From a checkpoint of a small transformer trained on Wikipedia.
Size: width 192, MLP 768 tanh GELU, vocabulary 2048, 9.66M parameters.
Training: a variant of Adam for these matrices, 5228 steps.
Each number is 128 + 24 x the weight over its row's rms, rounded and kept within 0 to 255. Layers, rows and columns count from 0. Numbers have three digits each. The size before them is the row's rms in percent of the matrix's.

# q: layer 2 attention query, 192x192, rms 0.0818, rows 0-63, columns 128-191
# k: layer 2 attention key, 192x192, rms 0.0789, rows 0-63, columns 128-191
# v: layer 2 attention value, 192x192, rms 0.0734, rows 0-35, columns 128-191
# o: layer 2 attention output (transposed), 192x192, rms 0.0665, rows 0-35, columns 128-191
q0 098:131109104130132085116144109141135134126151118173154120164163100128115120122105123151155100113142124147100136132142151117105083101112113116124083107117119173097102157167162107136151096136136116
k0 100:125119116151135147133149118124109116122104072095130189066131128129121130137156124129073114110118132149122131110154148174135106127074151122127132144110156128170133122139102141092133150130087095
q1 086:125133111119109123161149135122120100142140100145157185126162099155106155145080139193165075120121158111117111179127115124151147095142159136105120110106147166149125142125128074094162108136107135
k1 106:113121136116124148148151116139080131139118115127121119085095097141114158111106110138088143141098158156131123148148120165141116128143123135108098122125150130128138158112108114135129116160151130
q2 100:154137105131128109115163111130146142168129110112165102142126178095196124167158116120137158090146114149139134123137130150158082148137131133105161078124096143130074140093167146143101137120163101
k2 110:163144155133135146154110182133130116081120141146110131128174132194169084141149124134166107100116131089126139081132163126090188136121105156137143093117131194129138144134161126118139126132124123
q3 091:150167101140130140111146126148108160138112120144116125127110145115140084149163105105126130140153103179113134105130149139123102186160125105117125130124071136130113108084141145165096166139117123
k3 107:161145133131129119138099136145173102099134140125103116161150183159178086143145106093163130085124146110145122135097155090110141098142126142164146109142146115125128139136161143107118105136123141
q4 102:097130169115115115108147102148110134116110117108090139140119100123108089087092146131150109156162140139072109113156094095115151091134116091140136149119143056102188106144119123153169149139149134
k4 098:112075113121144120075104137080124162185096165074170134145148127109112157093098131088098145146124121143133154139153094118136113127124157149098135177161162132152136126129159155130127131143105127
q5 093:098138172092124129132111080113109116144135171117163134112113128125114170131121126157146112163111133139127139129102137146154134131111104157151131146138152147121175154160091125075135113111151137
k5 099:078149145126120155099092070120118170130111128096130138082137103095087128135156141136103128180154099153139102107142097169150116147162161135084126133123125094186128130112129140166161142135135130
q6 092:136107135137127120134126144132128144144125157071140148101161128138161132145129124121145152108083131109092150110118108078109145142109143154137109136175142085141100111148140124120112122125102134
k6 117:117121134139136144134115140109107110122108123089103108095102128133091141126138123136075140166124123124133086115116109141139134122122145106099111156126108137093147143105117129144130100164134165
q7 099:146138122147144095118129123106158125120156098134141107147093115120130125117136110097171170086129101126115096124123114152112089120136147101118158131123107172123121142118135132130160122124101119
k7 087:107139128169113132155170132149172132148149113132128121172137144152144082163146133146150103101107153138118129120091155119069133145118118175147079121186113138092136101151154136128115108123131121
q8 092:168154137151128142149116147138121131101132128168119118128116136103128120135168135139146091116107094102152111125114140133159134135136139121170125127099154157148112135113156148121103154106133095
k8 102:127134086132156103137121152137157144159150110165119108141158156149135095158141124144149114050116163153143136127109138128108148122142112144111140098169125143142188132111156136141146118101090108
q9 095:137174138146109118142150126142136130182075119124108139143102149170138124128123137134158157115172139161122146107134134134145110108114146103126125117124141150124152123142124117179148152139131120
k9 121:161138132152108138130090165140099115148145117126113117124151118135154127146115125082158119109125129148123155141083127142135138136128127168138101118114159172107126125168174129112106148160090091
q10 106:076112153107112146119152142152099110127128084125115144134146110160172096080167111111098096123139153130144176138165142145108125092092104169131142115143140102116161121109135123118157092138142104
k10 112:134136117112148122123144133154126147167138131158139101143129072129111178126143112117148141148105134128115148100153139145144093130126117098097108111122128176120101128119126116149091193102151115
q11 099:099088151108128190093112116123094099120140133102128125132186162116105140122120147165073117157118146160154120119116119111144118109120094131108096140143119123096152107144125112152153096153135141
k11 103:122126101122116149134127127124110152086129139156148137108108056107089158074141139134120157200130129125120156122183106147169120135139118111100138144075115099148151116145109119138138129121114136
q12 095:119111140122138091136135088117118114119117134105114141139118162156087154142117131151133125143148154222128142116110128090179107158178111083104136127105096125132085100126167126184127174134145130
k12 109:157126113168100143152114151141155127160138166128137149128136144159132093114125147103138129064160151067133147134082138098080141110068128162167097164167167136122152118155156149116135103133131081
q13 099:113133101129134150121131133124125111113093151117139115163109182127066140135132173124063115095169136122116124133125138147085099139105118082150155135096135133139114124113124077113136112119111129
k13 103:105110148099088095118122107118107142147163104158097112123127145117146115154113101133127124107090130123148143180129141096087106106122122126151147097123175152133174164195118140124107095137085120
q14 099:147136106131182082163115117162143123128158117176103134170126103129163111091087112121145140100086135134090134083126158121089111117160128122172119071153078091123142122109125138153158108102105107
k14 103:146156127182113111157118107131152124107111124143106127175086158143147108153108135106161133077135160092142150144084145106103115124094150118142105123134111144125122093123193133127117140150129134
q15 110:142118120137088158139098139110125119152127168127157129124170126104137150132123120133153099116089165109151128175117117145161130159138134166090111106151185147135099143144143102112087145125122099
k15 100:137163162103157086161191115156126123118097079166155140114112124178102092157131113184128175101113086140148115107122128105133137172127152161140118093089124145108128145105145136136126086118118138
q16 109:164142105130114153125123135111128100134134109123181121162108102144139125093155117099102133130138134127149094122148097126128059121132105146107126123099134090130094102099147120116094118119179129
k16 109:142154124110128127148128149164144099126128112157113131161172167169145125114122119141160158115080136111121149121117122146109100092114152079181143125128129113146129119128129153106148126127112114
q17 124:127126165097105166162117132158096124135129130143140170070133095144130157151101151120131142166128186092137129095105112130118159080126103152095160122170178126132129136107114079118128148133135114
k17 081:097108129127117144083136142104141148099137126114146104123115115098119184151097180127128148168143105133144143126153095147121118136160104164111124149152112103144144168071157118155083156139125134
q18 109:083133177132158124158153129157143145101124088132191105168098188157116148126109150132111109123139117183124134117143101140147129093137121137114154129155151133111111142145129090086130135114140158
k18 105:120149115143142132127133115096132150170169119097087137082138118142079086137089178103138112171152150178138145127161132144108123199112129124127125165095125113172141112135125148138115159100113098
q19 103:136103084105095161083107084118124138116135147121142189139161126147133146136142120145081147139154170113146109119130141121141142184090139153126135129109142122133091118139110119158128114172108119
k19 083:120101165117155104138112074152087132099142159157173153149133096144134138124146150112143126113114145122119125125118141122147137119137144079136087084134137157143153112144110105137148145120142135
q20 109:124114108170140145110100128086140148176141131093117107141138166131108084121127120140146148103134143168178164095137099127164129123149147142099136152106113146130139158115120122115087137144093162
k20 101:173129148148134100128132176139096126131117150126098130109095146180127101124130098168140132143130118137143130132104155128144109141085128133187147118118148125105131148100153144128105099119161080
q21 108:128120105123114114122102094090110096144111142127099083119095135156161142181122141146126147113159109092103136109112170140160147141127169100137115113114138155121123113143126115093137114085115177
k21 110:097129125105085193138110081156114137126115112137137083113114140084130102141137128174110100114103183170136094110163133146108133123147135122153139101150125161150092071142140093150139156127108124
q22 110:103141141170116137155099133089116169139065163160159165130144148102156113133085110144147120167119139151148138153115127110092150149107136148111107139150134078122098118138119089140092177078145130
k22 102:131147142084088138124150120126104123160119103133140126131111134132086115136150149148138138129107094096109143090108084117132119165111164188111121160129134114134137142103165133145109102142125110
q23 104:168122165127120108130110146151150149167109133096111154131137142152116155156107117131146122081109142116131117119123135077117139072095147174107131130109119140149116159119139176137111143141137117
k23 100:124098135110103165128089136129131096118146119155159144143103099188140134128097095149131186142122070089093154120120133087115124131137089119115115120134133102151099170106140121188129125142155162
q24 107:113148122100142117124124155113132154119107166128162105120142083100119111102124168133109135169164107152127123147123144099144136147168126121119125124140102098121088087154152156102138145118129120
k24 117:120155097106109154141179102128157162141100106164145113138116144105147118118124117131144124135129124121107094098070093122142125087133130147183132191136106130090097130152120126120131120104135115
q25 105:124145169111138146160140098106123077108133196120149137089129113158117133106129144126101084129050089120161108135119120167122141117118124093090124120125126134129111102158166042122135107098135136
k25 119:074075104126100134140157106103149112119150132127139106099079128121128160119165128131106129127145126143132109134121125179099141120130100074166133101116120077154110130190107108173159094139086168
q26 097:151140127149134150137089117193096138113132159151116120124155142159153110142169125138137126105151174114109146124090150132104119125118109102146116116140118139109140095117127132103151139102149086
k26 102:109141123122175095111130095109142142136150124124090138144079115155124087123159151143138142120142138128160154119075118080111110142143116137111105124128113104122106137107141105119123127098193146
q27 106:111111129106123141144146061128104096150116152123151136109168116120109194145130130156063140106101121158142120133102084151153124138157126123129133133145100155132082096117158126158088142170122127
k27 110:170135101160149126112130174137154129113116149140171100145122111123113079128094149119179154122156125129148115111080151108122176150119132136143099092119103147134140135161130125148113099105152104
q28 102:127130129114139116153132126179149094134202157113126166118162134138183089119138112105100156115102110097122147122130109139097130072112111140100082156116100153080108133148132115124117090151095119
k28 097:151125121218170128118085158095117130116095149123149108138112165126089174127126148102179177144125146116137114098093085145133142136110124111157147106106144162143111099130099127091088139136126161
q29 106:161113130130117138103106126159153133102139130122112118112112125195109144104162120133147160139141129103158082126115080087161094098164121119083105122102119144101137157105148127114101187130132120
k29 103:176105099129164117142147188107109102126079132081140144158127139137116126065133152145137151097137136170155144104111159130139097149138095129190104137144099145085134145142139153092133092124124110
q30 101:131136129142129075102111117169161134158127138131146149118158134108155159110123128127147167094161156116122165101194166146107140134128115100136110157179110179128105177120102146125087126142099119
k30 112:185142116166145106122112166085112120110070136117129137168126159137105112168129153110174143119136149098125153151057143105125124153089137155152140099102125157135167139105147129083140125187111108
q31 104:150075146118111139129085129120128118124117120128127167143135102125166126143092081126101166098104099128143141155143118157175117156158134122110151120104119121134119155162139120154177120147075127
k31 108:104136161130095142114152102132170120171105142152144085120092100145106154150151134113172102148159149098160105144134154154123128143122094128120118112114129128125126158127110113104120110144101154
q32 102:167166131120130125096118125132160130168132174122091074151111162083141087127130129057135136144110102127117156098122102122085108144132140105141150120126106094105135092087157166132083138115165114
k32 114:175148108157128095127132181106116103125153135086129126172190149147150104127128125114149093094144124108132123108111141127105114123084131144109128140116108168143103106170153163113141115133115132
q33 097:152126109128146075133155087120132146154154119143136084143105105107144121136143109144135105133158126119098146135120128148112071139126115110091090127103082154118102122139161127148128135125145120
k33 094:130102159139128125111132177120089133104123120104112160131157166178129107143126082125164118090136113141148139127144114135094138100071153151135120116125110156160132145182138169121135104123085121
q34 090:124149130166162164112107136127113125096138121115128117105106111119123129165111139125111130135153154123144135112115137168112139105095110134145179108154154087136148087131087084111148115119128182
k34 099:058125128094143143117165104161164093124132117180131133140080111106126121139146152136138084132184149126098157121130148108158143145187082138138128103123127110103120116109147119110115114090152124
q35 103:124156130145128161119126114129092145127093106097114134101129137154109125171103134137154179166109140139130150145158134091108120122087121172087137134131173113115127103116083147140133127122145145
k35 116:129112112102130130133142124150121140171115181175134143144106159105119138112148159135109131126172106139051153133113127098174144114169121134121121134107108117100116090110129098078140116143119113
q36 087:127129164135089126175137133113140125128092116135108106157083104165141135123126105118135099134116134156122151168140114112161113125129135109139135111105126126121135126141147171138111167122129135
k36 113:158116108160137119109107144132144127160151166102118124150156131131137101126098141064125158109139126105143095120123137112107118126112156105132104157154167124105140113124160162115116137175094108
q37 097:122126112102132131157136132171136131133128102139125128196093150161072161111126131102148100111186119127131143148136119147155123141178136145114117121101116144119142122127134160122127145140114106
k37 117:188135143144138131102096119122161118107159155142109133153153142130176059151091103129166135109131133144152144121117123146122163137125158125181125134159151110159147115162141160126135121120107099
q38 096:119158125124131179155124145153091090119164144142147149154135086139104138141116129123116097107171167138131131150136157106143138167140125153123132111109144110105121097113107120149155130155148130
k38 102:090108150094114113094166117123124181114094130146186106089115123167114179120117170182106148196114120132154112096149119147114149084142130131114147137126116129124115164101163105124126159092112137
q39 092:083111129112110128090120149143150134089185087121120150102137146114135132109131136148120146120171149106135124095105123188089151135121087143141121166128137140108156144092086112116136089167122162
k39 111:167148141149117141136102110136105175137086135130147121137131122116117169104142152114142140165140139183133137137154137134133109145158098126124142108125104124132127125121110134099146182105125130
q40 100:119116108166156098130157127120163132147118096150120138164091112133087111116164137110144123078138108140156119127126149117137102128165150098144110128126080086130088126139174163140118112145146093
k40 096:116102119142113134117138147117184075123162107138091140132142176154155105133122109121147112104101098105150134120110150116119132132093113159148148139171122152097107122137114130106108097066165114
q41 098:096130144130144098155141084128168135148105156115122098151073154122154098165145134127079115099128110120099129128117106157119096117125141093120134138096113136147095105117149119136115132127159126
k41 094:138132121180150134149123143136151146127172092175124126151160142159115096096103160131179141100141146111156135156095161097078118143129106150131129089150126139133138099160169131100130152107129084
q42 105:140090125129119112109144109118118087114107132128149168121099085122041132135145145093143112157160072137121105116167099101147100131160115109150113114117082094117144084129126096128100131141130148
k42 116:158111137141114129147146132142127100110139140146097105160142166135179106108158109154125130082109163132128132145114146143107129076121135078154137167129154117117086133174137158108154088131101141
q43 102:146141117134086147141142108121145141124079135119121159142120122124156150117121137146145104109100135137166136140152130149119123165128161180094110109121141147114068145152120083137133100143125112
k43 099:104121139118103094129190135154108119096122155184188110080132100105130121146134161125141126117167099088088101123129139095170151144119092120158119075143104154145118133138070109179143171129080109
q44 104:118101126173165122120120161126143118143130105163129110145175161142131124119120105087102129095121123105111146160130132143132122114120164131108091124119146081134093122162149152084116110133132102
k44 087:100128152103126141127175138132134116081175075113113148121106161185150127139146083159142182134084099117115165114134122063124092142060102079120152116125145131095090141109133135155098096105168130
q45 099:121132120119088116130113090108127127156110119137119163132119081104117145143114118190148118124108118139068128174136155083102107127105121149132113127085086108128117131162109131123124107130099130
k45 100:138132174122130111132096114155154128159098134157136145129141156151110129122132143169140144111132136078139121144072140125114086088117173095148130118104168185149106127128130133126142123149124141
q46 109:130122102104131169130105135114158122118146128109136127142177155139124092124106121105109099149099124169112156121117091120144108129127144116131139133122108122104115092139113132183121095169110162
k46 098:096120162135089172135128120116121123113136131124148181072121121115119167104099125132093137181125127103097099169151102130187144106110130111147106139095089116126111096149115117161150115122093120
q47 100:163135092110149161127170164188105094102145085162091131135122118126107122126137147122100119160194160139160124141109151087104118150113088073176147134107112109099169125092127142148109147119130105
k47 102:113104132144119084123126095121137139118105173091145117137096144105118162083125082148138111107129130139130162106110091069150146120122147137105128147130126093099147141148101127086129113066152117
q48 105:128099087091107155118108145105117116134193149127110171095151109109144109155125101133117163118119147065137132172105158139141133159150126092134110162112081121132138136134168136122119086143112155
k48 108:178155108169117135143152097150104108107084130171152105160112122098119126139152136118152120104109121112154064085143183128114138097123130106169149106134123148118102119090137109140134080142128146
q49 091:148095139158115126092119135140159132099125102128127170191136126137145095151139091106132121104095122130115152114119113153141138164135164149161128136107134130131119104158163133125129146107091113
k49 139:147132116142162097119116145128169094129156105128113123128118171165150052157134122115129113098090154108140134124113157106071092133104144118182119113126108116098123130131175111126116103119152119
q50 099:131134103129154090094131156148107152124148112163124126151065087128157121131129133129116127156161138105109103088155180129131102138097105120159141096120113150117137162130126136146153144127103131
k50 111:108129154152128132163130100148159131136085129084155110158138139099136168111129150111096094135101146164094138164158104183167144094170152136094121143102144154092130134169096101122109202134117146
q51 097:142149093137156156129108142127095149104133151137126095152113144117133161093125129127161122149143155101084097095144140127111097176133141117178126096132133114132124135121131185153085147151102135
k51 130:204122096115113098165145139156136112153132106110081145188133156129149119146147080123112097064112143143148148171106139133129169071142142101182129123106135138118169122191140138147171108144124129
q52 106:170169139131141129144117131152152133087173143165089158122141146115132114121135106079134118133098175118154139121124141103060152066127145197162130103166148104100159115134104124140125124103132107
k52 106:080115114121129126148154117082124132118125099126109135088080118135144148128113123151126151116162094104094078117117057120142090158101168069142134149123094123137107113115132133144127120083126129
q53 098:096149155094121073139136133094142109138102094134139122138154174164140161086107172121122131124122095137113172151171113107144116138145151107113126109116161124157065139113126162109132124129100127
k53 102:114122144113111153111158101152063163136096139143103139104160091146136145127089084144128134117151182142139152144158137147128148129117090127111158108137102147139106150111111146167139169175115118
q54 104:184127114158129159142129139138143103141120175163121123139113105126118112139159108132139108134077148134102120146123167094153156089122120135137120125136132117124108070130108141130130130095157077
k54 109:163131109125171108175142160110165112117133135155143124121126107107110117156145110123079135073150126106123138098098092149132126122116136116110110121132130123111136107120156106146134121105180127
q55 103:165144141161112159121128153118106133111114172098152147137114104133133157166134076144167150108102090127200083147154165113149144134125130139111164106128137119116126110102119126116134135086109134
k55 107:127141158064131111125156142123141101139111118122132117135145118136097129154174091120071096142105124122086106135149138161109150091092125122110133140074143153154149118131131137146135112114139127
q56 107:102096098158079135112149154118130138106163103167152110150148142150145098121148085121092138160131100180176147095136097092131197128123118138127112107105166117109096103134101135137139085093176121
k56 102:114119138159135149174088140157085122168112130130114117107154128118153118125123100155131093133127120116130127101163121187152081142131195096157169135146130099116160109097117089091115118103100142
q57 114:143105147112145112141122093202157116133137097148161096107115159121130148102171158154125150142136113135166126086138109162140106139146080070141136131125105116116123151088119119132140124120147090
k57 103:134126095150110136127137110158137147152130123104079119126139088142107145093130141111138122090123124140142144102064150135130148168098118161154136143133071142128143123184124175115137130128136101
q58 105:109168102122164130152173146112126168154114109110114118124140139124168156127117139160143125115117136083109113140152174074118093097097123130140122115123162127140090109107113169109113121107100131
k58 098:127137129081130119089157135130072119138116125154125181101118139155172145127111135151092124158138115139093159163153117111145187126129129136136181158137116135090137166115125087135128137113129146
q59 102:112128148122129120201144085139139106169149145144139120136121181128183101147082099124137113069108111116147143159152094179144133097146142138070168098080140186147097146137114118174097099147093120
k59 103:129076147109137117127145105169112128115122142127150137106119109135064124143145131140166108152128108134148092115141146156128153150145054109130130090134140164146127135113116102130068155155107131
q60 104:128147160116156080139176129100138104139093100173147132128149083171097132147121143147091093152120106146122160087141127109125106078120148155152128093159122146142094121140139136105172163121127119
k60 106:086103109164117140124107097142141121106110095096100131085101135141120139107107088139117128132148128128145108137109126185140099150148134111105139143099136152146086117123129133122098156103158116
q61 113:092122169142111158115109136105132140164134133069151112132134138103125100149099143144176106129132122140170151159115141160129138159154141177114115123173130167146119149153136113093078177112133137
k61 104:137115095106109121121139113113138123114102129164144122117107110142085092147129090163104156123124110157139152091148126090108129198135125149123122122128143094109098150081101153176145100125173131
q62 104:145105112080119131102108119148141119148157115087136140167127132161133095126124161091118103122144135147069155102138094099126134130068163138140144127122164119082109067127095135119127123143136112
k62 108:118112135151160111150147142115113170131105124133131111098148069121188136136088153107051174129126130161145106111125135121115125097145152052143107119145106131126145115157119118129134127151121111
q63 097:121160093156098141127147090118101131133116112141108144129079093090116171128115164160136131146161163153112095112091158139120097142114148153128126138114103105149150166108132115135146134123148164
k63 095:127114128115101121115107100145143115124131166116173127120126172101166115136126143128134116097144098107081165185131147077131142104169140165149126118160154093148123101138120106147148191117101122
v0 104:154091131146115104101141183115126118133096128155121150145136131162122175112122150101138118130140062142120165146084213127108077144129109157141133058161101133105126109150095088096138119098089093
o0 111:145174126141128116145125171076131127153142144080122082161131093133142112096137137121086120119114127143126129119151103102128101142099135034129120101069138131141144155133105077131107103095171093
v1 113:108167107190124138109173115132109145215078126147126153101136148097133101115094099111145135117134114086115143142158139123133135071131163136160100100129076139155101105148134103167148111144080115
o1 111:137144115141123145149171114153145087165146148139063105137142121116133160166133141100102190104129114163154138119140146129141080115145100132117151119098127160120129134123154126138133138082121111
v2 104:147129136125111132169133125154141143109109120126146124104122122082124147137128133158105100125133149175111116110102095156108128099123098154145151151155173137131114117125130122139128116095099112
o2 099:091117149098099145106101124100125123140072132122147111126150105127102171127174126117145058131106120145151118138130102127143146136120113119166141132110138121133144104116085136167122109106124130
v3 116:120093146088117156112136163129149111182138095122121168103126124138131125088133141146116122093150152103122133105094142146103101135106121156120116204146145139113151144123110108053145134127123092
o3 112:127107128138105124096124128123100138096144119111143109151164132166163110112110136123117137107164121111111183095127111144127108111123132110170190136162114118118135110116132161121080129145122122
v4 114:135144133099151104088152175111164141166116147102120098121084126155147143115126137152097119117102136137134124147130080125145117140114103150138097092154112175149157154094159124117147142093098118
o4 110:103139090149067083100135111120124116135107110106147128144130105129121118138141090135157153122117110093151132116148105164137091140121136113131126148121147097130104132135139102139116087139075110
v5 109:163142152139149102101165108122119113131128160148116101119109119120111137137130163098147097103122135136156195171100126109115131107135191098106119160138119110105158116135124136110138157088143124
o5 101:147125169148129131118145152115149133100102100142103105159105128155086141155136066177122130081156140117155141157142081125129104140133140148161162111108115146085112139118117100110127079144126123
v6 107:116180102130146124179094137109128141059099105101155107143153134108126122130153123123142145142119132104107119128140108109119095112134115150112164123114160104135077104140141144153088125120102160
o6 104:133119159112154126129157147157127089097122146128111115118110114113135087146116105121130112167148153162171102090118121149112095115124100122171138131151137109170135113113111153128184150163169130
v7 107:153166145117158143127138123124128153146122178078085139170142114134100131115128143124127117119121101164130126136126192129119155120095118127136131162143122133108101125141110110088102124117106099
o7 105:150123141128142104159198152100094138138154122151151131169131127175103131132125173149108084116108103138120131171144146154110097142088116096147132101103126165127156179120072091138125108087115134
v8 109:140115130148123113121124089105144142188124139113112134118108128155106178156145135124130115102176122133117127165170165108109080086124160092150137082162124174122075093099124111060136113164105115
o8 108:113160155136168130141181138113153096148140132145162131213135146135103118113124163173136130097172125155144157160127126121158106097161136091165099131110111130100107160150090129117143132114133147
v9 113:106113127118138131112083123123150121131120128113126120106140127095094146150118126115109090134142118141161125159143177137136158063121150151128123105113145135129110133111129116144122099124150090
o9 108:107141127117135140145077107136140137120103125115175127110128109101127177116148092137084065130123131133110063142161125125109179105123128136094092110047128142138119118106131099132123119115124145
v10 110:107096155158129149161145146120116144110125119098161113125119145150122137132146142097134153164098115101089126093122145117087128127145137058150160108129163112148116126113152107144135126152121154
o10 115:138118124111153200136101134141127090139115116103158103117146113088123107122131127136145152164138109130159136113111095136130154122136127130148108130139144136153158168149133121134186120111133117
v11 119:152138087099080129137116183120145137166138153127144157118130175099164120126126112124191133157116091114086146178161106122133091133146129106154108144144123126136138154125126124092120103094109159
o11 111:136135123139132123110146111086147104130097113109157087138127077133099123117140131134133141119083083171121107164122156146131137159115159138120128111135134124127140155138122124135138164111128126
v12 118:106130159117141129156139113146132113101130152170116140162163163149126105120100156152125127176140130122102125087124085138118114096117117157105176134142124083143167100084108070118142143080124139
o12 111:107103135103110159136083161108084088132116133102132113139176140149103139126135165124099069146074112103151111131146086138136156117093147142092105124127095119123108102113134129149145114132084134
v13 111:124188148185126130110088166093132103135122124106127092148156107112190148146160110179120136114081087122106142170133097108132083135185138151100118080141118125097138197103124161114113146157132114
o13 113:139161122122102113130100089117132077113139122105077148121133122119136121138084102146156138152144098145131106087163144135074111107145130112104128136138191097107148128095124158117101147160150170
v14 113:136144166158097144140107120161147103145123139148151140138114094107144101077079150121130123143147115090123138134164115120145082134112157117129107151104064148087108107141137147112139125148159110
o14 109:137154083150111119133159132097139123144097136136126133103137104139123123144114125160087157092153145145076127145164132114140130140165124132112163092133109128177125154125118140123157132083167116
v15 121:127119106113056155176152151100099121128126123109109148128116106119115135136130106126110139130128095172112120163132114099139106160136137095171089127121155152141122120142131132098163107155119101
o15 115:141146147156152143120144099136160127139137143133195123144117127089134110084148128129141151109120109124121158114097169097155111146155143116163107147189120141127155153158110125110110188120148143
v16 109:098133124169141155081117154143124113156078136180169121116121116133157135143088099152131141125149085112103156124105120136163128102137140128130108145137102098090107105125133143147117142131108149
o16 106:141118109089093133155053129123099105126150135117088137115131132167141167091118122135133088074104129129098085120154147081124127162163123134108147138149114157135125107134162135132148182130142128
v17 116:120114118157115168158118131188092130121129098170138133114138108136135126126100141155117136120164143155163084114117136125098143128181134082145131162109155113125089109149139090104170126152139111
o17 106:138097152140140180143133126161103072151188154145118148167138137095120152130117125105139181167158141141145124130087128098139141106127097136102127145155109141141175140139140169141121154107116133
v18 103:151141132144137129160126188105129075075147174142135149151137151104099121131155126067147107171121090130109106135092124145130109149132139075123123140117137091134156114138136110109166147100107121
o18 107:135099135155152182094081136121129121101107154157120111160113110129156106131133125118111115129131124113106135134136164141109136117119135095144075119155127153134132159141101132072130142137147140
v19 103:143168150133107086097130140114141150100138107123169101120087141088101140102135135135174123138091127112156151124132110101108094139097119154117122145101099184130113115131126174081135134096109119
o19 098:116110083172155065103193170117171168104155161109125124128106125118161144131138147127106109164216124149134179116133134144141110121106127119137121163132123116137101157162144097087146131088173127
v20 128:132195133160161148133134134169112128097101129114120136140137111170111120137154118113080146133143106137091174096138138121157129128132138116117117124169136129097121104150084145120111161126098137
o20 125:152135154094115180211106119146121107159095100148120135140104131167064093136113137161127138149109153080135076123149142115096101130140125140158143113134111123131152153104094107117139132153137135
v21 101:139089085143101160110124143106130092088146155127102165130129101093108120101120146146143081142162126140152126155092141156135167138105115120150080132103167142128116130141163152105123131124150115
o21 103:112118114172120143130109130134173181125123125105151124095112106130147140113147130125083108130141170117086099192121152114139147126130115105132123109136126149171123110128139123123122135118182138
v22 110:116147096116149107175100153136131111149138149171167166138184125159162135141141116162120127104146191130114119122129135145114081150134149166161125189142149107109144102114131131160095139103124122
o22 110:071117141144168145125137112116132097126129131140093155164120157187115139136153130142161172136142100129132093123120123146123107162103142091133137105150115102144105121141100181116149143124069158
v23 118:130162147141118149168162133117103119153092135141137132125079140146117128135110125147098146110118136147092114107094091150166136138159163131099115167116124106109116167149109138139127139170118112
o23 118:128139122104102159132079153116136133126118112127090142078153169123142134163137157123122102130180073140124170095115119100115076123139159129141173188169130145092155120108131164114111128153122160
v24 115:136103158121120114128114146111110121141136122221105088118147128186151140131082156148099131111120164107116092131107135145120123169183124120142134192131114118146128133146117092094162142082110102
o24 117:134124177151125179136134148096101091110162090106117129197132137157115122111131111153148191131118117129171147169084105105142125098108123116114127143148106079099094129121131151148111121134078131
v25 109:154170104118099144169168094166150094100118121124148133148194125132142105127164078103134093152155130126132146098139107162128103174155094131136105073081116133083151158115167111151139132104131130
o25 109:127139102122096176128094104142162128139149167135113127112119107094169093123104132100100169154103128131091113103108132097134112156109090117102123104126182136109132096118135115119107106112169146
v26 104:144146143159142145138148176141125135115104137112141163136152172078117133135118121126140118135063103102082145109110111168111174165138096163115154153157164102151125156155101119167114142104088135
o26 104:118089128120133166114106144085102132136126098099123080090128130163105113144108137098176128177104126131128101119159116152089101088098111069165111143145143133128158146141148148151133104142115110
v27 113:118099140124110141121128115119102151112143144125142106119114164152145125139141109135165079139144178138113133103158144111129128142131139101124170167112120163135128116112123113069173138162164144
o27 111:139075119133145140128138128177096115107148125119155145108120108160127109117149123133094114129149132153106175126099118151145163138136115150166104139151137145131120119159162121135150150096149109
v28 110:117130135175125112130145164144097090124140141148138187138130139125112122087149152161133105162116137104135129133107139168106146149140162116112154121149140096107141129167106132078133126159102048
o28 110:128105079137145142108112149112140127135151112161115134090151168132133136162123136087109146152161150102131107155149114161123128115068096116120134121147105122104149143115149137125124167124140133
v29 126:116105105096135140155118139123126140149102077094126154143121147144110151142139138179144149126156099157134144100116089163078115107120126202127141124149121124116100104123052078136129106123174162
o29 111:121150159073082144116103140098126108149072109085114115091134122134101117118126148153130031136105112117144097117088099145103123128130169108134153128104140110112152107119127134155120121154127137
v30 115:087142127126129152140094141116126146078124153104118205111163157127150153191131101193132149130135098100113115105091099133102137111149121154124120151114137095139131105128164112109100113088140116
o30 115:110075123151138139108113160127115082115124133076145101093137115130166134130111125130103087170090109123120110114096109140105108102125095105099083139140150172140095114117128150114155150130128176
v31 112:128095148098091119138111151126148075189144119134114085125112156125118112114142174129140106129124104112141087151153096132133092169135137151121158113146124170138151180114136168156158116137124165
o31 116:126174153112112088110113105067129142117164105141146153146143139129130108100087105140180150127126136116098165134114114127131144115125141117113139111166152099110137155185156142144085085191109146
v32 110:156104116132142123135096160151117117167121132101113116157096057160154095111105111149109105138121155138123133089126096161151139125166135134131139106125155155090089120128150188161153123166149147
o32 103:137125086100116140141135127122120099141131125158123189117138155083123102106094125095115194139158124145149105148097130150166143125115113140094144152153186150090164137086150183144159149103102148
v33 112:143208129143138117141162131117153102121083167054129130135067167132109128123162161099106137116121133128127151103122160117135126122096130127088148147095141099147094097111115109159106150143110167
o33 107:120157146107171112133121166096119121110137087116138104078108108150098125177111128178112044110147127129111127133134112135111091151152151097159160129116141166137128123138114118095162094170141145
v34 104:090092133083150149102147160142148125141138118111132136132163128158142128140130147167123133113146139122163085115128164121118145161157136141126124132110153139147098155124127125079096103193130123
o34 104:145100110097151133121112136114115137168170135117159172125159128122158116107110129130129107116121118128097161087131131131133138118115122120143129152166104149146156129124153160126115137091146136
v35 112:150108111049132180154145146154084114141167114154118147114140137147158083114168133148145106139091121153103145154135102121129118182131130056164107144106142149105122138148128162115146144112133107
o35 110:156123128134104143129138073148156132139114124164107110152103136096133143064122096086117204143113109106134149119125166151157106170121101140130120115156130137106130100145131130122118122123120110